config.yaml
n_layer: 20
d_model: 768
n_head: 12
n_kv_head: 12
head_dim: 64
d_mlp: 3072
vocab_size: 32000
activation: "swiglu"
norm: "layernorm"
norm_place: "pre"
norm_eps: 1e-06
positions: "rope"
rope_base: 191000.0
rope_fraction: 0.75
qk_norm: true
attn_scale: 0.134
bias: "none"
tie_embeddings: false
parallel_block: false
extras: ["local attention windows", "LayerScale"]
init: "uniform"
init_std_qkv: 0.0238
init_std_o: 0.00376
init_std_up: 0.0238
init_std_down: 0.00188
optimizer: "muon_variant"
lr: 0.00124
lr_mult_o: 2.0
lr_head: 0.00327
warmup_steps: 0
schedule: "wsd"
decay_fraction: 0.935
decay_shape: "sqrt"
final_lr_fraction: 0.0
batch_tokens: 131072
seq_len: 384
doc_mask: true
train_tokens: 703200000
steps: 5365
dataset: "wikipedia_en"
Each number is 128 + 32 x the weight over its row's rms, rounded and kept within 0 to 255. Layers, rows and columns count from 0. Numbers have three digits each. The size before them is the row's rms in percent of the matrix's.

# q: layer 11 attention query, 768x768, rms 0.032, rows 420-511, columns 736-767
# k: layer 11 attention key, 768x768, rms 0.0325, rows 420-511, columns 736-767
# v: layer 11 attention value, 768x768, rms 0.0356, rows 384-471, columns 736-767
# o: layer 11 attention output (transposed), 768x768, rms 0.0605, rows 384-471, columns 736-767
q420 105:137117103159131130130122142146091099135158177134124164127121141107136131082148116118144130129153
k420 105:168191102146114171123120114209108186102127146102158162146114128166091116170147119175148133154096
q421 100:147055156097153148105135127167144045109103170132204128070179175117116137076100120142158143100122
k421 101:073154115175132124045182191149199144134102153135165101111113142158140147127135157066116153082100
q422 100:139148140222115157107140123080088118121107178184162207146188101137127111138100131135102121162114
k422 106:146141173115159114085109158150125108142130140152082056104104141155103158158122125100200156124159
q423 105:132061090072165127116126133152179120099157197115100080141118127164135155150168194180136096088119
k423 110:152122183158155092144141095145151121129086160077129198152157086139132173068147106082080178086126
q424 102:104126116100114125118101120104152127138145188135137121189098150147179199125157116098134124131075
k424 100:114145125110109131118167115169067136146098070142155155110124161128118133139118124121160112096137
q425 104:126140053076103118102128200129107110143128081125166130169146112167173175120123055210138098164143
k425 105:149143079169113111137132157164125154167163119189165112136114077139148110128135152157130029130113
q426 107:153113109110175115161179152145078154138190212157140122194140163123113107177088162110138172116127
k426 107:157196089141064106108149161159130079082131108053179158107111145174061169144148115143154151105191
q427 105:047131100135097137107136062205068114153136055081124166122105138111120114102131158156100107154095
k427 102:104108130115158118116159106188135082193105131105115123113150092165157083059184114084099130167107
q428 108:172106144084130170027090154141086120132125057135179078174084140177140172113098125106119131127122
k428 106:177105089111177059049133050136144123057098134110110213144120100169143144136115114100125123137119
q429 104:101097120092140138162083140120112173133152142168121132136110093099120173121103118101103136088115
k429 099:158163114189172116119095143131159110132112130103110146192150139075163182088131095177113125085176
q430 104:099128117061180129094122144095117142094163114173149131130168129173125116087164084134122113168127
k430 105:109119142189117100078130155114130162096138184084143172079131116147111133130070130123127144116120
q431 103:174190145177184132119173134111117186144133082138127094152108119129107131128135137106125120122143
k431 100:080096131127183191139146085143092061169141118097085076140105155128179164152091183150069109190133
q432 110:127164131169125118151142113147079191107114115101129168050149149117170127144104166127151140117142
k432 105:140117084149133158146168143167099039119133173121120062098088141122194117114160147115092107117131
q433 102:085104169210108195112121130117137161149112160131168136169107165159102170122119113121172182169110
k433 106:146125113077098138146132141161126133108151079100052104171199133100138133143174136143154103168133
q434 103:139098113155152124153142119127181142119116094151156128157189113203164123113093118137115159156154
k434 100:102134100120086168131155109112143159110077082178093109158131135112133127176153120144145156100183
q435 106:116136164135099090119121134147123112133126087066133157074152142136105084117122146174119097042136
k435 106:156161125110121170091114118145165134140150125118144089086138199196094092140139151146165186090143
q436 111:158179146086117123175107148130166154149047171119143105029164126100112079100114103176201091143148
k436 110:116188104089092085227120095130151102147200110181116173112129077129099127111120181054108116145070
q437 108:124110127086165083140155113071121116095126144138093136135094142118177103144133092167174140158118
k437 110:159172177112147057116075122161131105122092123108151105124155112135141139148081140101163086172183
q438 101:108088136104069085180221157116099114125144126086059161144101150123168139164155161158138180141134
k438 107:129172155136128081203121052178103106151143111176088141125174103077178063120156121196139115130157
q439 103:193151176120080088157088121153128134138119165112115133129165159087105052205118111053119137187129
k439 101:143162174128151191114144121116081022187112121157146076103161072149150219149177201135104152111119
q440 103:147172185086085135180110186078099149122166166094135163136174116132149157175092123159087138106101
k440 104:130160135177138115158155079132101031085122108136090090096132126116105117144104128073090145146115
q441 104:134109182160120103103148146180146110176142097072071117090108161104189113138044152112199174150102
k441 107:100126092057176188129046137099121130140132107112186166114114112129183154112176100128104158105096
q442 104:129127138112150143090108110143139136132087114153073088108136204140132121052102141105208115097100
k442 099:150113063154091145134118106157140029095183115124187155151126139100086171161148089182121093122142
q443 107:202168124119088098068096117100077192118101122071108122120120177116151134124088162167098114133143
k443 102:109098171144120100162141118096103108122108132156140120128153114133080119095183143116112147135113
q444 105:122138149168148098085095127107150153093099105171163127136141104159113094132123065134141151087159
k444 103:097170097110113100121103139118140083180114172129125103138169159174084114097136147118131151100099
q445 104:159125146173111074122180088136139078160095155141163106149141114152140135116169120127124136141154
k445 104:101122122077094128109141176113140168128086071130127101094117132161125109184123145113102072125200
q446 104:172097140131091131113111124154177130137121168130127139075177174125118137139085120109124205171136
k446 104:078109138187093123083098143160112118153134145131071119035094132101145140167131116169053161143081
q447 106:151072107113089168176083080186134081149169116115118109106083121153147202141195121149085123102155
k447 104:121105082126134157120167112156158144128140152161122115111165130122116164116115108128130188109124
v384 091:103155139065146129122096182123125095147121187159085173106129122144139107154119071074105099082142
o384 090:093099136149096147135104091114141109121199114114129121122126167085134162122108210175117148157125
v385 091:099121139151153057059147054159160149173189092092112155126167117162102146146170148118107105147138
o385 091:194131144103104176146166157203155130021074150097141162116083175153108131147126135139133152112104
v386 097:121145134078169115109065155109176131077109093091105139097110153110051149122156154085106091140137
o386 094:108074144193094157095123085199140136146150112140101128054133120128205058124178139147164153120112
v387 093:125165112162132113167125086162133096123173087137106120108167085145106130097121091120087035152131
o387 088:179133111138091151115140117155118131137066182138121162140083163106117114198149116157154211127121
v388 092:167161101106159134193119096107069112114082162135105152078115119100167084118136164146094145117139
o388 093:110079151145099094165130143093156135181200147126074132146133152162124163136118047098158075106130
v389 090:134109179169189098138116130088146136172109107043144173125096165090124062143134121123151115120160
o389 089:103111146060074175112127102134099169089093155161175111119129066100133191078152169172097172139112
v390 092:160086138106105160132164151150134145082076147178054157102163132190128129157150132127122154126158
o390 091:114152207095101152135164089119117145171155114047157099085177103055109154129116155135104123098086
v391 098:095119123136113147082141166089089161073098156180095203106122147102088137098085123126131133157105
o391 092:118144143197112151148128067147185127220141081137056181108109137128137071141093127124143134122158
v392 093:135130110131132157160136106133130103147099200160095140131130129105140112132065182096123145165158
o392 092:155114114164123075106161166093124164073163075112131123130137107148151134152161078143137133112127
v393 092:162079148163173196091120103171160150114145130137149164153114087124111122107144118140087163114084
o393 094:128104113153106145158154171100143138144133154095115068089165164154163083148056180096132112144121
v394 093:104172115130145114141122064142104084156119141166124114105146120147073126083125141138082093153125
o394 089:110070129095057148112155165107099182080126108093124097120145136146205130164071101099132152116136
v395 095:209164111143137107119172081177169143149116175113163144110130174108092135120122122115057160082163
o395 089:039140094084100121097061148083119139114156070141101076161123047155151147131119145161136093217134
v396 095:113135084104185152118089144180084090147145076105132086105122082120142134130134066134065128109154
o396 093:151084127203075097118195107081146089098137168125188179142066159166091144099128165161147159177126
v397 092:168155131117150065108135102137173102125117106190132152123072046166151140132124074147119088145095
o397 090:136119145125086182123127165111153148132158123118072124175185135119047131136113108098104106115150
v398 092:179162147126116112172096065108083084150123152128163154126139115185108107169132151156099139132134
o398 089:147122150097110082076135145101125172063107094143136118099101164103114157127092142097136123125137
v399 090:192146148162121100143147108095107159148131196079145084123138165090060085164155181130118117084109
o399 087:085120145136107088136085128132106083164104115202112161077171076135197128105100115081090134166080
v400 097:034062122104126124102080151069106127122181099120093134051133142130062132131126105097151089119180
o400 097:139176147148107139129102077107141124122175120111166104117102184102206141120118109122115190084131
v401 093:081122122122176160117133101140135134097133140128127131157135134152119165083063213153135136110168
o401 090:141105123153116083096101194176130148125139113118133083093185118130099079171172107103115117184099
v402 089:160085124227141164144152097059133163174139144132133167133111146111073173068098081127137108137095
o402 086:108092161074091121138161139163130152069100110142164111090141138113174057218120114084120209106185
v403 093:108102120117140148206100151125144135153137158168158138123136123131117139118092120099175172115097
o403 092:211163175185105047071158127097108044083154066093120170136117125100157115114079130134123121191137
v404 093:123108167115125122146150105040132095199153165201132121124148116119075112157129095112118105100090
o404 094:120126152140146169104126129205092095090078075043149129119118114200165156108121116166157179126169
v405 096:114117161179098108140166138150139100095109168084141133121191087168104164175135159122136152130143
o405 094:106123130112151140145088090110158173141133115113152127164064144085090111058083112123128120176089
v406 093:079088172152151125105072144056128130061118104116130114108097172169096146138125129151154070124148
o406 092:144178100108106142144166152159140088175183152145143103098159088117148104131112150113081153120073
v407 096:123156143152136120146085161120161094074100158170093142106185163075100110112173153177096099166164
o407 096:100129112112113143147138120121038092151107080066175151119155111131143121147169083130119159106094
v408 088:080113159116196133102101106100119139135103140124161157114121128126134129182160164097114189086105
o408 087:154148079137104146161153173147142144113156133116123112105185109097103108152100117138117050170147
v409 093:164081154071087124147145134177147121162089116105105110121116136165189120166147189086087088072149
o409 090:146161091131144165190128078086100129126150137105152129124145173038057146148126175158111148126174
v410 093:128136143123076163046122147156156094140082116107117066096103198137155130129121139087115054141163
o410 092:158183152186114095161171118153084131116175095127108152116159116139104133096148129137127207152092
v411 095:200146133075102107134111114162113109153132197172062147150098173110161106149117081162117179134098
o411 092:084092149096085138158130151101124103066127069110134090128135140144107138100129111120122133122132
v412 090:169142135102119135121114139131124105158112175107151133164069131139058160151153076064083085111132
o412 088:096117103124116152201124113105080156115172108152166072078088080119215091149112109148150136174147
v413 093:142160118162141164146168134133083106091156112087127122097147096120171090127138165151137187112141
o413 087:139137122082110143142109138071199122110118162132141203129120138174028108119156098159134046108176
v414 093:167119157089057112127124182041169186122135111128088125134138148125161176123061145088143130138158
o414 090:135145073160164118155163126167140140146130119177157148155127111157136133141163128126171124112127
v415 094:109150145125167133122076152133142103075083055123158138154106070101193125136173140064144148160132
o415 093:136151147147087135162105134157114185128151161129093132097162196169097114144065144162113128111126
v416 098:136136143131123083139116170170134104238064083131172097171074108126163205081225142115201202127147
o416 096:097173133137118160125152137064136143141156180080082148131180152093075083129107086140118086109181
v417 097:130158114192153190167130104130123103117167155143167092144092167117067114139128119142104182159120
o417 091:123141202127131067142134108129064165148077137088096116111172076146185115110197141091130106099120
v418 093:067113130064101143145114163124138144138120102154127140140060159092098171130096109150092111138130
o418 089:135120137175137182133120105091133169138160188104104146161218126179148089180102181127161142123082
v419 091:135118112154114093160162204100100154126164184154147135106197094138095116172108119147124126160121
o419 089:098166187141128126107079084146101072105101134120101041078190152135153116075124140158128109119098
v420 094:124169124131119113100140097066135128130084089102156139174112095086192158116100139045137164138102
o420 091:182102107077114124158129178176151101144119156116134094068079111125072142088168135186112091136131
v421 091:088152141155139131087076111100113099092139190195167154155112167110082115123124175090094156132109
o421 092:151143137113119089239078120091161117166119103124156099142111085176190166137179078180117103127183
v422 094:131122173153076157179144150180141109130107065132127085152115167127187108136111140136145123159095
o422 091:115119114057124154112176133101119131157129149124152126135090094093095138079138109100081101125136
v423 096:183171168130106160103109104166121134124112187111131151105128166178173071186116099115138184041143
o423 090:057101096122145078170131151097181076140157056161130056176126124107049153089156137151143108234114
v424 096:150059161146143105106077081089132193146161113142101123126081057139102114137164136111146128145137
o424 091:133153097149096166113074156171088098163151156130181140104122175065163184083123138159161184141102
v425 090:171132132170142147142156143016131105130130132119106132125121121179154154113171127161110071079138
o425 091:116125111111147114116092128170189126151177132185145126194103139070122100094063120112130181151144
v426 094:151110101138089144097093101120156220124089078154149113185128139087110128104135159126088168141121
o426 091:130125170104180148157213169140055128087147176086204158069142106176091121154091102147124120130135
v427 092:159108149143142138108143099149064104104104122133135171067120133141189186127112185094174063225117
o427 090:091112104091120139107105153153132161136125109121106052153126124172071140146075161159071157069140
v428 095:128113147066156127134084120115084089125100174191147088086151122164148195099063056119086152151115
o428 089:131112132152068120110189198121130123103143020078134139189071123120130069134116137124154121079194
v429 090:136120138173115168117147136102123151183139182042079179125146172136173169093140119116109143119105
o429 091:165142165128151102108155113155136110090133029167101119124147102145090090148139124103164165097125
v430 094:040070142086113109183140119099177125074125140151153156076176166148166064141147124126132150158135
o430 094:098153153147083155133142125129067113123129098115095116139131100134103171137090146149148103105107
v431 093:135162143135147126109097116127204150143157106140135111142086088111148128141196133142107138136159
o431 092:128079131101104118174169112129106105156104121131114170111176145139108190060108106130125098134128
v432 098:102091136114027138135125105159153102123164138133111210084114108140103076136119130142135148123121
o432 091:160185105153236121103091092121083125099049139102114101138106202123120168079082083081160121154094
v433 091:057189158178173126166149114173154165180177186099105080128151119113187124166133147122125131146095
o433 090:172108084174088095126099136121112109089084094156190209137138182142060082078126146171090161109154
v434 093:074135097131148100093147133123109100096112107149109130175080141083115132120203110150102139133054
o434 089:161145128128117122141147130172154156138146149083180080107190089129150108160078128104063111174163
v435 098:108120176117101119176166200160170139153107070125128129047088132118205123120116146137171146075127
o435 093:189097094134120128101129114088135126125105149119117142216124125153097106119114111175133116187127
v436 094:151123186090146125147097047136078167138150152093096144110123164097132113165093131072111145132162
o436 087:077081125134104135139081144182113087111114067106142135151115106112136126122174127138151085106108
v437 096:141136163176148045059085141108147119119064083196098121140186161138140125127104157108111167155110
o437 091:143152070139151184175202124154163139149145148113123165154040113070053164097170101161113092085150
v438 095:131117155168111104178074079119139130139172147089143129122098118057107105106181102146154024117181
o438 093:109184095134132121138111142137086151149083128102161101116084153123178155206126186115116142135131
v439 093:106134157123152200167087155109107155159147087083107151103153118124144142121157160070136057133104
o439 091:185134151126108075071136044112113124156139154139148080075119141125143134098140130126191146054158
v440 091:132100102132129152075070180128128113135160119035111171136092120108227169131136156076103146132093
o440 089:080147137141110079180188136160069160108115143202152135141079136110044133118087145214139145133161
v441 095:163101187163086136115103102140077122144097118164142158159086153151109169156149138187082106129120
o441 092:106181150183119072116100159128185142175117139146151083165188064076138098055110142099156167164148
v442 095:073090188102112121123158084122060140148187132091097108143099200132093098094111106152109105148074
o442 092:150136054110148099140104143097164116096090101142112153157147095109111140134139141146146147132139
v443 091:119147112077112115075170157102137141092193110198119139194109086100071115083124183162160104043123
o443 089:170123158190124206175094101129128112164155188134145182100072102152134136116142106147121146165131
v444 095:157148134093069118053120118135152134119145139084137105133094110153165099092143082139186108073118
o444 090:075115115184173153146141123134162129096101102148111177086143183114136120159105164131100172173088
v445 093:090146063151102096123145094152120129141111078068156133121139131073112147102117163141107145107102
o445 094:145129199121160135161129137127151082139159142168108120132112099163114097144128160108143094121134
v446 093:095075164148114104213170075067169156058168088154146084142127126103125113119099126068146113111113
o446 093:181155113090138111081129184127150091105099156107121113136172119154143191134188137141143092122122
v447 096:088077094135175134166091107163144127132124216185094080140135121222133073202152116118193205109145
o447 089:142112156077108161083120145123099123121162138085120175130167118074112107104133141153061062145131
q448 108:181116169115118034139100150082113128162165093139106082156148120113107098153151118138131148153157
k448 098:092082128142107105104136143066078108067106142155188116111134144158106116139099098146119141160080
q449 105:062103130202122161150153118143081107122138137064113140140143164146178096133129128070142124087125
k449 088:143138157101109091107068197098111151113117156168131097103123086082140075143124123119120141116149
q450 088:049145145153097141135145135062109127141159153167150146187113148124100133161122070090146211127140
k450 081:193171149143141129112100134143151157120134170156070109133090147120085102111100199110112113105156
q451 105:102120114109123141119175184169098116164115178053129145168131127112152153069116129092091153089114
k451 097:116165128192159115174084122175164145170162101106152169158098104084133073107140115108146126128166
q452 098:186164131103174106114140142143204068104121163094137110174099136139084094109164175090096095094113
k452 084:161083127212137134115175141190111119089134109107161126197156129166165121134124182122117144103139
q453 106:169106153104135123110081118122118116086138048143119101174078133091114084154180131127125082124132
k453 104:100161123126088097083164114084109144059088143130094099144137104164121105176158073113109154208111
q454 107:067134114152139085107180143135142138201146164137108169136067160109133204160072157127110155108155
k454 099:166154122112139159139085127175069100152155132141063158136121118123138118127063142122175110087137
q455 097:102136159116174128119143187152150087157143135131142171190101129130140129088110109100144126125124
k455 095:119091119146152150130099130099065124110074049114114144151176172104185210089206103178101077102126
q456 099:115173146141129097120144101158128163179127157181129130181111153089157174167109176096081123185125
k456 098:144167109109128109107102117137129154143141151106086138164145136107078137127092182135137088075094
q457 101:136092194164126161105108132153135112132142156156089096105152171149131046080111185052075145120115
k457 093:093156108142140072153117190158119109064095163098083096143105093170105125051148187145082135147110
q458 100:148084167065182169133103149078082153065171145171087082050128113131121130137131123123149102084117
k458 099:150117093173085076114141151098111135083113151132160113152154158182206146152140117103165171172097
q459 090:162093129114159037114157134120102115093107070120099165191123121052104116092126096065149118109209
k459 087:147134089167156132132113162186068084192139159144130152119126117119176201124164137097138108148075
q460 098:112153158114114115096102173136112154198163132104109126190140137078124090189118128113117153205141
k460 103:154123155153181167154137123198135064166145130112096163092083115108096161112095142127119085065194
q461 091:121217114140114181089143120128110074176123142161076098142111148132115141097108139123108126159072
k461 088:181122106101167134102120082131176172095123091105177131163141118146156116119101101122140124063141
q462 105:135116097187101065169152066084112157171105160127081110064118143111076134163121173071081152062091
k462 104:175109104091166103160107207111105138104104209107128149165062093120082140098117083081102180052128
q463 102:184086154159171103115144058187122166087137095164099143086158104172130087105143120114149114155102
k463 099:090108156141181155150115131100141074110106103168119147060119145154210096099124124158060117164151
q464 102:117178181096098127103135130103115107084160206135120146163160139118084140096147075152117255113183
k464 098:158122091079161099137159118126120094123086163153087070125123108123136101155128107098139194056131
q465 100:138062103132100098128171111083163149061104079180136061181140171103137148133177116095125124119112
k465 101:069105134125111089121122126040124147095098128121144152140104100163160138136179191158149154116143
q466 099:146144145052146098122184141134088089196128158087133149158110155172169190142139138090142104078097
k466 096:120138181155111138111121124093096113083149177124094058169110101102092106160071131080115130178119
q467 097:178192093139100168105135158092170148102101196127116135133161138130123058146107140112192126227137
k467 095:101162156082187141145156095140122126182080076137168090152152157150083140090169121147105131121194
q468 092:119101162199101132166110123098146164161120062078097108207149159092131119124182086179096140174099
k468 090:100125119108142109156131113088124145112145084131155134106124153165155182127090090132080129103135
q469 097:191140116091098104147151163099134116126167093137086119139096116114079111081163151113118167069156
k469 100:144141138160117141090157149179095075100120095130187116149118082130091074151156099091171208119168
q470 099:140161065090130175151128117107146126147086096143139108123124110124190087106162104106181123147066
k470 099:142086169048163160115180142196169109075140178051137105127110152116138122103120172178116132174135
q471 098:134079128054173132147112090138119132131118122030133159107114113181117130119124120083163195071156
k471 096:120181164121131106075072167129143102118160110110081144131130105173113093185148113096098175113074
q472 100:108141105141145086092148151042158104133168102082084122118163151133083168147142133190115144111082
k472 098:135083166136100128144149100128207148171127108168111190118159130163147100141128154149141109144157
q473 099:115189139122119154123155144187156151134152146143112125049109182043159092136121080125123096120150
k473 099:151105121174095120085133115140141152115122138107131105118100114115115104167166091122100120096188
q474 094:090191177090151129087164130097127114143146162120132126070160129171088125167090165138111090104151
k474 099:128120124166135136087128070151107070141080161130178167119103099133145129173112112143172132182120
q475 099:149153156132099168139147161136132151140170104119107131140124103077130137117106135091187080120105
k475 099:167132080149167145095152147138133156086119162162184115128148145134145133117109123162059110088136
q476 095:137126078136098114137126151085138089160163150110115161137137105151068143179132132096104087141095
k476 098:136119119135151174140175137151147161134089149143098125151133137102146155181078085130165050170114
q477 100:142135126089111133173082081152128087060110101141188151136170131101132114099179201134101205121095
k477 094:109104117104097123165128099147136102175108131162042063158072160197116087118122129103143170179187
q478 097:099162146094104104148189134139148076147095116177172148114168088150137157105165125154114150174127
k478 100:147121124119085138158113108142142155118142107120120095134118145158125087152118110116176167135140
q479 100:136102124153115129140112111082175173150133170083175119177097083126139111177125142146124103124076
k479 098:168053106222112157188165128150129141109118082143178122101160186124125152166216139139141082153161
q480 097:211126141173113114125115178100174105099155061137132094154099137127076142144162078125156114153159
k480 097:060138109172126076070117138096126107130120097154093109101112105120116158128182096186095166094115
q481 102:087117143164097069092124129180111131201143140149107101083100129135095083098123135122099114181133
k481 099:104126135140140181145131114111131123118124202127159190129112135139146083075111133132151161104123
q482 098:168146156093091110121139128182134067087149115180140156081167131149149146145144133164137116166048
k482 096:056114083141115166130140108122174110180179144171140116093071168124075120114150112103198117146134
q483 098:122117142079137028109169116101113098169140079156135134154161094133071128135123133140139118128117
k483 097:186177118142152129109123171094101090126127083127151104113100108114126144151154089119108106084175
q484 099:128166085144111071163128065118149183128123073164153134115138184121172084106134107098131145192096
k484 098:135147185117073080133128114120128056114105181076087095134174137132099104153122163135086145106120
q485 099:142071143175095132187113161135138103115139127172128134143168059104123134117077136155061064153116
k485 099:121151139113113142142167106122107142119135069080113098146108108122099127116118154148138112144126
q486 099:103114129138080157166139121169136132120154105129093113090100154067117075107083109157138084172139
k486 101:052187160081069147168160156151164079177106139124140121161158105160115075134141101135103157131105
q487 095:165058085142148118112174128130074130131143098151105081112105133178117085093115163114140139105073
k487 100:121131188160149101073132142155131109116172020079055169129111108144130109163137181173129101118150
q488 099:113086087173150156126165139158110171115142105174096133107090132124129153170095161108137129135148
k488 094:101162107125149170130088084079125078159190097105145119208116121169163162091097075150127171123116
q489 099:209132117129109113105127114090135116154150084152151174107140149133132171167109063150144167137107
k489 098:138116084081091184111138091055155158134124126114130115128155118178079103164103090213163149121123
q490 102:179101169138181113187123102168141092156153126159147142117139094134146128058104110122066076098156
k490 099:116123115107129182132202140094142088144104123124171173139129148115098150191120194127148157128134
q491 097:163117158148088101150102072164135096076130133118178107105164153073147091134075163145132116163134
k491 093:081141137121136092191116118154143152126173142140042078137087166165126176078087122104108100094149
q492 099:110104158172097114121103086128141145172118189100140149095090145107151077151139120140168118114099
k492 095:188083142139140148095168134105125158142147135134071165136159141166109144116081139140110127064134
q493 093:097193111120116108127149179103160163148158132071141122168091102176078098190084128185142110197135
k493 089:148102107086122173095096084168127062140108084180092131124114112134112110134156105111103063117143
q494 099:101158093128109153190099083123099157097129126132065035121123125129146049124125133111134134083186
k494 101:068128090169142143101081146120105103168145097079185132101192092118111138074188195117149135109107
q495 099:195137120190120094126219052140120098083117124173137071158156137122147111118144167132117038125115
k495 099:072163144144151151154103105114085194082132117103066121042096160099096101118121145123123141123117
q496 103:121153169167150098151135143152156127097144076125114108187088155162132053075097134128158156109116
k496 094:150125155094158125094146129132119110163193104144153185142103161134154082140181095110110121161095
q497 097:073096144049111083094152082067122129170121154118144168115143147146146105133141123141119140128099
k497 101:091115076211145174117154107155099101136112122133149127161106166166141153144093094213151091162145
q498 102:144163080125110156091130179054081101182111176127179111139086091187104156115107114104066123065151
k498 098:157162108062121094101137177100119119072148087101132133163138153146125133138145109179110183165147
q499 099:094098124140031152107080166141141126155093139138083080146136124144126111184170188107105120117127
k499 094:183126180154158110127147137135112134130098197094135112176110149092158123148149134167142084090083
q500 091:244093144172060117141102095105112110145083165128093129114118157116092154163156096161098120126152
k500 090:099148121150112144114118119121095149156148129122171169187145135165105179148089135140133113085125
q501 099:125135092168112172112174121104124125149141185109118114036157129127134152118111111139108090123125
k501 095:159126115159069121113096164128155144133116119120092136107083157161143124157094149154164157152146
q502 095:089140108159110152030119150161159076102087104130195154069162111095130175136118111061211169170117
k502 097:131121170115115119131087075137174108149159086079102152143139179118114092178119110127137102194150
q503 099:112153078139154105153142118130125128071133187153158102071144168133156091109082130137113132065124
k503 103:159134142105105112174109097130088102126131166139127145101128121116144118121155107099111139089061
q504 097:175106054182151142119130110136111183080141110105196082200169104089089163103149141093154155102113
k504 095:082047136176124139184200121083106148174138135171146118120155138158127166111075148162132156155093
q505 097:087097115171064100092105152132111112113119093109151140081091129207165106123169195158182140154153
k505 092:145107115138118112087145078158097127100176088157133100116225110142158155126111170098193093094098
q506 097:152160144168147107089129143141093132111172178092147163083127116157182097154086144097179104061121
k506 097:096057154098150049142155107193128143152127178164124153131109178151107183140168135090175124082179
q507 098:166134141117073071111154129159133140123133104114159129150132088140093102134108106112154123161082
k507 099:147151097131124116127105151094055118115104091067094076113163116130060115153133107091154063129161
q508 102:159104121081089174111151115092103168144113104092088124089159111093086099113131102101134159207138
k508 096:147096112190156155114143128173166088131085057082132118132156153161205083141098131117130152167108
q509 100:099142158106160085109125099110128102114154153120115191103101119127106098128110157133104093161155
k509 095:120110092132101145150174097132143120147145151109131134140162114168163151116119125109079105146060
q510 096:146114158172157108107057148132140130157089208105155143067123114137147054131111213148142095124097
k510 093:142095148151137154105154133129102119142159075144137114114085094101125162205134173143125067119168
q511 102:160175149085129092109080105183056108129136100100145174100093182112134094173075152092080065062152
k511 093:129125124139061097146127154116123108139045175166129135120112085138164186170167106129155150118093
v448 107:108169148076108140111108120103103075067128140129120105132111101119175058172126113139146154107149
o448 108:168095165090100052136170133095124136099141107090101121121134090148108107093128113108179073130144
v449 106:154127087087105144119115195163092145156071117120145185090082064118141131132165140099161165130134
o449 105:197098131063124145113131143162135111106124166139120147086119061130157072117101130112134124136141
v450 109:199141169156106098075123154152120140198178099177088116114159165078124113196124131127097152131132
o450 111:166143142104115144144179123147103105198203159146099133121134149189107136154092070166056162138119
v451 107:136138128140144159091115124112119125069085069153071129135135179090124117088105078142131138115166
o451 107:116069095133081084203060151114132169116098173141129149145148144122110160024202101132195100129141
v452 101:148146197130144093138091070186140076132175091117177164116237128136160134158140128106178074146170
o452 105:153135171148145112132141071146176116136104171127169150038151140113122089117132106107123100052124
v453 107:110180150183121136180026119088116103165140175128150113076071105109117117120145181098133092175190
o453 109:126151132123182172095048116059152136102136140138158100135141113083116122097120134102151125190104
v454 107:169162156102145184157092144133148094163120111118165087171154119206111114151156122123166116090148
o454 108:187121161087195123129131186089137112172099104164165114123164135142179134174164094105133150125186
v455 105:155115147106141116183071085134087193108127169097162221141139173109110121138058142145137120162113
o455 105:130161114137158132095068111121130117139075134172133168076100134129113209170068157177167075143071
v456 105:081122089140128135120053120104150084100137089134116123154179122109126160157090123092109107205160
o456 109:069106113136104114117116140121142110137143165065090122100185126127153090123156179130096099127136
v457 107:097126119179132160147169148113160167045188143077114151136104164118148127150145085135125125113114
o457 108:108130086120114090173151093125110141120110143085071176119123146092137124026164068151176141166114
v458 108:105099096124118124116113093095169175123128115135062166149110174138113133124152068079148145164111
o458 109:130118133161116136146118150143139114063109197117059163131114140157129130166201173099108173159145
v459 108:130157181087133138125182120132132107129182151121173123161174137159076133101221154121092091122103
o459 109:125130205098125169145151114165109121166135175123208111106094154149183101074109085112085116088119
v460 107:139173180053151129143144121163175076108125098098123108137149150101211122102099123050205109124207
o460 111:104183178124127161090111089129087148174110121173094113140137133101138148081160189114185082168119
v461 107:178129103158088164113126113140121077099129113181178150138148106162123162147081167151077154134113
o461 109:097148132105109100133093103090128055118126128146153165216152103082119170099131172130086114097126
v462 104:194153149098133133133155088176077077117118154143042116080137096105152163131129144118169095103079
o462 106:129149127109134174167126099130119152129127148126080129046157145130184098135163108116152180129082
v463 111:185049139123117180174097146131140158106153158161101073112168108074054136166191185084052172113172
o463 112:162091123149114162135123152069181146115130106127166082109136110132136122117133134135143101079156
v464 107:128140127142108057120109158094111149130146084179131130136123112170132125153122099085160115143150
o464 111:139161170143075127195135128144174121151112095178077119120138104186142119185142103118106118110185
v465 106:123119145060190080163130126095158114122181122116141124079076178066181113150111133142118108070159
o465 106:072104148157086139088160111158147157117121105128109133193066195117150133183128163152124169184161
v466 104:157136124145170120111084130097147094123120109093118046196115061147154137147115150086125143133128
o466 108:123150167101110101205130117185142111147084134096177128066169140129123136104137151090098147095138
v467 104:106122143133191119135084121153177121189169081135117188155154066153090144156083132147072162135107
o467 109:090101101180115156119110115098082130107143121114146163132179121218124138127120183127050076154075
v468 107:147141149148109095133146130109146080090086105112105178121118115136136105148058133093099150133119
o468 110:121185138098093115159171148104123108103109103126115217128112117148111112114097123177182152153136
v469 109:167148095129140163159125155168112087122122110104165158128121090121101104113180108194113154117146
o469 109:160144111181092107093156149193094138135155147073141107143123092118124120109127126132087085045111
v470 110:158076088104074133137151141115111128126116169075136087174147209166186103157098139128165128136145
o470 113:130098141096094079110111188124175170128127160198156149065123192123146188163141144146157171118181
v471 100:150114129128106162053080112114157182084163146152119079158091141110167148167164111093097106175051
o471 100:092172137104129140091116171127187168118140108168117102186127160136136093133112083125139122118133